{
  "head_dim": 32,
  "d_mlp": 320,
  "activation": "swiglu",
  "qk_norm": false,
  "tie_embeddings": false,
  "init_std_up": 0.0442,
  "init_std_down": 0.0,
  "decay_fraction": 0.874,
  "decay_shape": "pow",
  "dataset": "wikipedia_en"
}
Each number is 128 + 24 x the weight over its row's rms, rounded and kept within 0 to 255. Layers, rows and columns count from 0. Numbers have three digits each. The size before them is the row's rms in percent of the matrix's.

# gate: layer 13 MLP gate, 320x128, rms 0.223, rows 287-303, columns 0-127
# up: layer 13 MLP up, 320x128, rms 0.223, rows 287-302, columns 0-127
# down: layer 13 MLP down (transposed), 320x128, rms 0.214, rows 287-302, columns 0-127
gate287 089:103148166138133105142169124151129111101122150100126146116127103120132118147100088162127112087162157143114163107144155134105151128114106128126134125129102110134127149094109174134158126147173104112152091126134107132102154165132138150145108140114126162169131168158142136119160127079114088151105109109103168156112126105135143161164109147146079070142169167098097120120085153103111098134123
up287 093:110115154110184110139098130139119118127113150111082139171118143129135124134098145153085118156120150115094140106113187138158180130109139146116178118086119082115122146152101132103116143089120137088086118123108126114145118129174142125163081144115120124102099144115141124130133109110095121078128141109130120205178124124126133139118074117125119089121094120103135117139108104139121153128106
down287 098:146121124140068143129170137107111162135111148135109143114129080139123136123123137092130133163148150144137163166074142097116169136145091131158113125114133125062143151188170133129113128088122092097163110120140132108152120120154141088091119149104107128111113102125142122154140157165136133092101167115110138099153115145114101070142153095137105136136128146128139165122136096158108102107114
gate288 088:128106141127110118174108142096174128146154117100144160116118116121156120100151131097117150116158111176088121122163118116128142135141114146135156140124122134109121138172093147094133115116141119132097152114164155083139089083128159156135133101123111111129086121126152143150165128079109146097141165121107136151143121118135151108077183082122142143116084101183109098166159117106137154113101
up288 094:112137155139165157096100156104102098132155116143114153119141156140122147125103152102136162100123097104146147131107090115139135085128107132109192168139149192122127097119121109116124158157120135161117111135127176087155151120134122108124121147131127108095122078051129130093165170169129133131085142114122149107122141121135135158160113127135084107108120098141095135098121133119117126124163
down288 091:099145134128118123115105171098145092159082135134134094114136129091143147124092127154139086116119118136133173117120115127134118124138167133097113141150141109117137081169130088125107119096128077103146061130100101158099124149115118122112092138162117154119120143147159166115164135104149101116113161127124125116107095107138150139148147087126129099095132096213119112104127149129130106137172
gate289 098:109130105167127148089102158130139107170107133118176119122152122102139132124175140075123116111143148131132123086137101097141107154126164113133126147130105168085171137106084136099107136173165126125121137153175137147086151121146138158132143148123146115127093140129108103137138134106176129139113082112178104141126133190112116136125141134105184124175128147120134147118158118104093146094121
up289 092:100130138124160104188106097142146150143105090129106095110133120116150148090175141119106126139150116141129120111120132125154093178142152136151103167138079128118164124102111108109147150120095107142112132143133151189104124138111178128126151130175131127111107121104128103153111088149140165171133117130149126119152146151106102141139140172149144119153118115138206127128137136128075172144111
down289 096:136071136146121092093086137125110143130122116153131133118152135144104128117159119132121109109132141121151129104149130160121150102116099117165121137103111096121089136128143092149091106107154068093148175157107110138103143134125139116161143159122118122115142160097075131138119116111136093178094179105152079133087161126136116083152106128143095093162158160168170138146133128128137145128118
gate290 100:122144126125132140126103102160168103126140122074078146174133051116125135117145117121135089123109153087115127125110146137135104136121157122157167120073119092122105172163152146132107140108134152126134122136123191168117160110136115107149134157060134101130161152135160127121111137088116184138124111093162139123128117132109154173110104099123114114113146128119118161117140115117122147110130
up290 099:120100108090096140107148087150130110177113109114114163102104142176165164123142135141147075120089112177157169085141148137147154144125136133106124132120167098152123114146125134134107153121132117139135163154144113116124117140137127121180142068131097118097134107160158127123116143144138127150141160149139083126127086143077165124118113122101136121127161172160095185141100115115130130131125
down290 101:118135142092149112132106141125098075130116144148108157107094171148134079128100191099113098109123126134149166152095112143126105083108114139122135164108064098137117111113123112145152135114150088125128125084109152112160112138072137167133120119150129145091121102130145104162087126123124108106153125139166106102131086153108107160119118122115158147110096134136103145147157122111118171131095
gate291 107:129098131145130132132131150089108098129091178106156091142130141126152146144137134102104125100139108095148102102142092144128130112118117114124131176097046135152129104106143131147136114158164104127140112140113149120123117138183115141121098129166110146144143147149147092082160102100162131148111138151146116179115122180163115136118151165106184133129126128069125145141158103139107122127096
up291 109:150145122152114097119100152159148139141167120163134102161152093125125100122125097148176116156126125131093103131129166119106153142135132096106166113093139076116156152144085160104093125096137127130152122133122110090158149104136117134080121121168134156157147126079123108197129109159158107107117160111152141109165149124145157150111120126126170127140098137112131154110122160115128169102161
down291 110:124155116073127124077132126135141137148135125110176114112125160096115125080115141099131127131098130132131148089086122090102162134145082170149093116135132161135115180134148145116135116161085139162159079054122116130158105115118133122118119162122132111079121135128155137138110087159104176135119133127141145133142135102109094088115115119141135099156105083122108134102122130139113097126155
gate292 103:124107168114115143116080091114109118106097155085141143119093118169166127093115076129143164108147121105169110189113098129157119101126159114146125150132140166119131154101131117134114159177111121150126095165139120135154106141104152125121083110130138134142125126132134141107116116137129156134136089094153181103107147109115170132172122107131120129124096125085119113159065124130163122133159
up292 102:137213103127104096117115137116119188132106126155126130151110131181139138164121102152147149144113112139140137127150057116099147132136115113121136086111148157148085168113148109134165140167146120120126101117114167155088104124079110089124122146113122138143115128126105127103084145127104116124136129143106113111113113127127104084159137092115161107126135160090079112114141141138168116107114
down292 103:121086113134174141141129174144123160128126103087124127128137178134102156139141128095139143111120107127100137121146173134152143095137149155168148094106122140137108177096127114131092110124141095139134115180142135174173159099126153119081135139114149087114132137106117158114100129140112103142134130137129153136074135145108161146122174152114111127126181122174129161145158093123127130107183
gate293 094:159114092129158121139119140118128096091150147122079183137103130139122110133150135127119101119156163136126143146129172111130128184115139147131140166102134134149162152130128146181136114132110111112117150130088118132149139102100161184134130153066098140092083087147147129095146148163121122151136150120103137136155130116146126090088146158166115150152127103091132149170133138123186118142119
up293 097:148141112155119082137145109115103124098124164128142097137154113122117074105122120129155084162160145147134151134130073097147129103095130120109095156099140090113138132166148151104148166120141109143098106131108161108119142123125155116167142154183095087127149123115164097140145129152105172134125104120109118129162099153148161124131113133152125089144106090127157067101131122119157128154086
down293 094:105102107141112098084100112140097123101158119149113137114142114145128155101137138122155111134152103158122105141127161151135105159143119143107130137134115162148086173080136174102118142108129098120122113114108116167110117149127122118144128113103145090131108130151138113087108125099140127100107142123114120122151107165094088121119132172160158177169202082151163150165123158114077128148114
gate294 097:132095147119091133104118095133140151110155169112133166096136095086155117076113152161128144153145137162094084098119140137113071109141154121127163100144120076124124102171128135140135094132143110132117153109092121161130128110110108121116174081107167113124139111120132143130153081111112107144163110128105133088164104119107140138126143094168131126131132146103090146106144161144111130083095
up294 095:117103152123123087141102153144069082129112110153127124146115163189118091095089106105117051158112119083145113132127129133107154102118097142125125128129121137121097085131116103137102143135130128128169142174142139126131102116102079138070113155096129100140111163133116122135105120144131159125112109136118103106124164115162126142120146127140142160166153069144136114117147108163143119143148
down294 099:146056114103151117144176129123101142154111112131166160131134161100125122126137095118158108053138105097125119107115132133107128129141145138112143133114123117104117155174124146180116172119107140146114130147166168148116167100150145121123119105143151110114127131143118134143118139108133104129182107178113112132141112167121122135152126179134106161146104083139143142074137095178133118116157
gate295 092:134166129122156162137111118102075086080076118146163142078085114111166106089127139113123136139158120127147120097114140116089149120100135127181128161119145154140150104149114163092128132131127151143105110138144098140146128149108113124165103116124125107125096100115109144134133139147116076125141070106090126101119092110126165149100145093122110134165149101096101105101109100142155145149140
up295 098:069100089162148136144138117108133103088118099151097139113142114153066113126131149116140116127105155122134144152133096093111133110155107132142100142139124129162159094108163125108107146173159157173123120166132138138110144093124084134099128134047115146113127140119129171130147106112120118113138118119109123120098079124096141148116160114088121117131127146160113085121100120172124166160121
down295 098:156113146118116156148102149115152101087115157122127154137171107126124131112133139135137108155136101145130113112149122125178111140152145141140151137140130133093190139096116139117151182137118134133119106075161139133105161096113137144093101086155128136097146121150165125133125164133177158132107134098140112114122149143108093137105104133116099107141171162114176121107068135096090077170126
gate296 096:116111120113110159149133186170123141154127101106151179116144120139115107110132093104128112141112105122132118117120164140081130092093149131150170125152125134122168148117175147104100145127205102134212095123113143127115115104126126099146106150127118115146135103148161109109104113156159123136074143121131150123141141111101099116133137108133129136090115142174132134084125153146160106124109
up296 101:078105155139093133147130151147138156166117126119171095147125109136152101099103094152151146122096132129147136109093108159124139142089108116137107108129102126115103136119142163115103148125134115131125117112074110133163116148117132097113162097101180135128123095161079140120099065149171143137147127117122169135147146107126145146144108130115162124136110144137087165172171124156141129192116
down296 101:136119152110140128124126140122138157138132051094104154160099124140128084156109150119105113104097096155153090148128168101127150123118130131139137189120115173099120125145156136132143115112124128092117120120106153122149086159140133166185141148134145118142139113152139142133150117160103093152150131127162114138121126134132119125142093186153074150077168158129095125123148151162156142104097
gate297 103:109098099139147107128073122086129128139094125129125131099127168125116154103159165147134062139101135113132097125163126148124109119135104169183121131166174146090087113095112155140142128095133130134130105187130085147113119136058083096132129095104116133089127113129126101140095108107144110119144113142094114129136139090108133167137141098149153115136146107121122127120132154151128163121118
up297 104:132100133111087105134100144136123109115154139114081148134130115156086137132115125122120143132140102141113083138153165110118092108169132138144132129118151067110114133156140115131128085134130140114100102097169126150151151139095090153151123078160126101134067129159136105102101120155106138149139102097119180104094106113112160114154094088129123145150157116136106130154149119140160161067146
down297 094:107105133062109154129098119134126141099107126146138079113095087107130141145083143159159091100136125179096133169128148103101118122117142119127149153167129128118119148117112185114103118144106117152134166131073131127121127136105106124117134145115105152123166126147111171079128118057157146118113128141157124097165125128128068159128133123130159105177113135142147143127115138122109119154139
gate298 099:149111140100128121144166164089124115131143164143088136115174137113130146104101132114141143173100164167144128106142097157086147109122159127125084148164107122091112146132148141134137098156147138116118145139139141155145132123101153123135153112096130147169139143117135114134124123097173117104183107155123142122174143168132142140144168107139160154122155154181060086158137125154117142144151
up298 096:149112098091143140094172149138139121119122130110103146175107139104068165150197190097120099104086139143130170094117157131112124187120143091167149154146095108149130111087140106132126134156118126109110119144095112109128090080128144142119106118113121157145131094139130149111117141157129098103131120148104154096130108124098141115128096094159125115116152112138141129147088123118138134116118
down298 097:087113079163103123129133136098103158153107115186162134101160112164162147113129097139107118122161143153171134110142130145117137124146085151162138157145156107142126159115145138154151133134148121101144147117132119128134147138131142147121133077099077097119170141126135134135145122123140117135198127148093104126118154127129116152150146068128106133095135149190099171164129134165155129120146
gate299 093:123140123127107144107108135146145090157137182137183107162111134107119130137073122161160120140132115136121168181151108158152115181149118087141110125149124127120066125137145115114167146109130136131132107149152150120097158116115148133116103085134092089136092087118176160121147130104111129057109109164093101133150153128095124100173134148128136125134137121138152139129127107111105125120133
up299 096:096134142147080170137151130143126119122104095156132148143134136156115116112128149148143129143159156144131104167142129098121152168137113107114118128117145136137109151138118135112130165094145168172158134122159143104124183107097089138105122135145095106175093092094132133126098155154187098061102114119075133146127102140104144137123139146140139161151142109130141103189148131154131160136109
down299 100:166127124133115131116137146159114163105138135082124058140156177098145148126111066141088097157133152170158098167147083149131130167130142148142120139120154121148140116068159145140115174117122123114101103110158148133090139106129131109112122124145129157152100134095127146072117134142095135126134109114157159107092149146155091149141098101137104116148153132133114153102137131116104119143104
gate300 112:175120157108123141117113181162112130127117135109138145101139070135091159093174084090114142100154106144123133137137100132142131131123123172110116133130087129157121156100115124127127134114106139184118152151123117108102113066164148132150132113138165142112124089149146125176109128091105143102093136103149114122158154144156127113117126115158122132113114107122132118159110145142157195080158
up300 105:110142159136131099132116111074194117156114145167105159142087138124122101134113172150108138126087128115117093110143145142126133115117117123115135161111152105133113107173166114118112101120123139133144084116118095149179147122148142139131075143135103110120137151142099136089106142195131109115147097133095164138100114139121126117138087111094100148122148132129135130110083108157146060150105
down300 086:134102125140131122113126117094173095183100152179111141182125167117144112139113140143088121118118090160139119134082163119129146125116123103098108125128144155122134111144121151115100139136095130130128144098117134136139128146137094107115093182128108131152147143089118121033127158152148115138115115122146170141130134122095155127126120127073184156130147162118116113121121127166124085148105
gate301 105:136138077136110118111133108087098118117081136139123148082086127111127135101154115090119126164150158111136102116136145122116086153127132136095125165117096131125084138113171115099113121118116133109128084127109155149099124132125080090116094151137154157146115152117166108121163180124131126164143160144114162167148103138090146131164103139155104150112146127156163136108101105064132105118110
up301 106:113113110121186091131158121146143090091113151111117166151112150145128106138095138182172120152075131130133145113176131088145137145152125129174119135131112121114117151153135096124146121134123145135104119132145109152172099142168159119156107166135080138148124147117154158112123119127192129139125122148164100097101139169120174130091137133129124112100128100083138112088097145163125128148131
down301 109:110120107080142092174151138139094157182127119131114138125110133146136141168150094153156186133146157147107114135168097099131083106151115150163142132155151134101184099083128110137158135115123102134125135137128159146153117091132103115112112137106143114168147127137137106136146157152107148142081152146150140138116149139108117114149161124123172098104138178118099112077152101129143157125103
gate302 093:096140065106162157123135082096116097123129151118133101148066129147103122134134113156132115118135155149111145154129118114121142130153151126158113113136132085082115120106118117115139127117134148129149089182094123053119178159115134142167110126143120140150123158130134148143108156106057135166134147108144091148127082134175144143133138119146135142139134126102131138101138157152158154153140
up302 096:098107124123106154134114139137134175114109152107071130116152146136148127113151125112113137124126117115117107124151100131105157156141146130123084132154098169162123154199139105141154143121118134166143103093117134160130119135161072108162136161112182152132136090115126110146140132119131110106127125140093162135078133108100153066105127132106112162152125083137105078149125090131141124120086
down302 096:114142081111118137070122108104127105121181124169126073127104100138141175151123090126134142140148129120139122123116099079127128134108128092137137164138116082137084115070141121130132111144110148118090121130146142098142141092164137134154139093149128128140101183147125154149121151171118094129153133102135137121115083168156153147103137136158139152161133139166109144163152163091150120126134
gate303 108:141103141143147150149140109160108102127162111153112148111141112109078125099149095136098118109125090060142081136161134139126138177116128095127152122166133092125108088144100111121143148153181095127122132099156117111147110142135146096119162088115109104069121091164122137125121133147125133117148133146194162121152108095092133163109145131134147131113126115164127115095126126152146118085146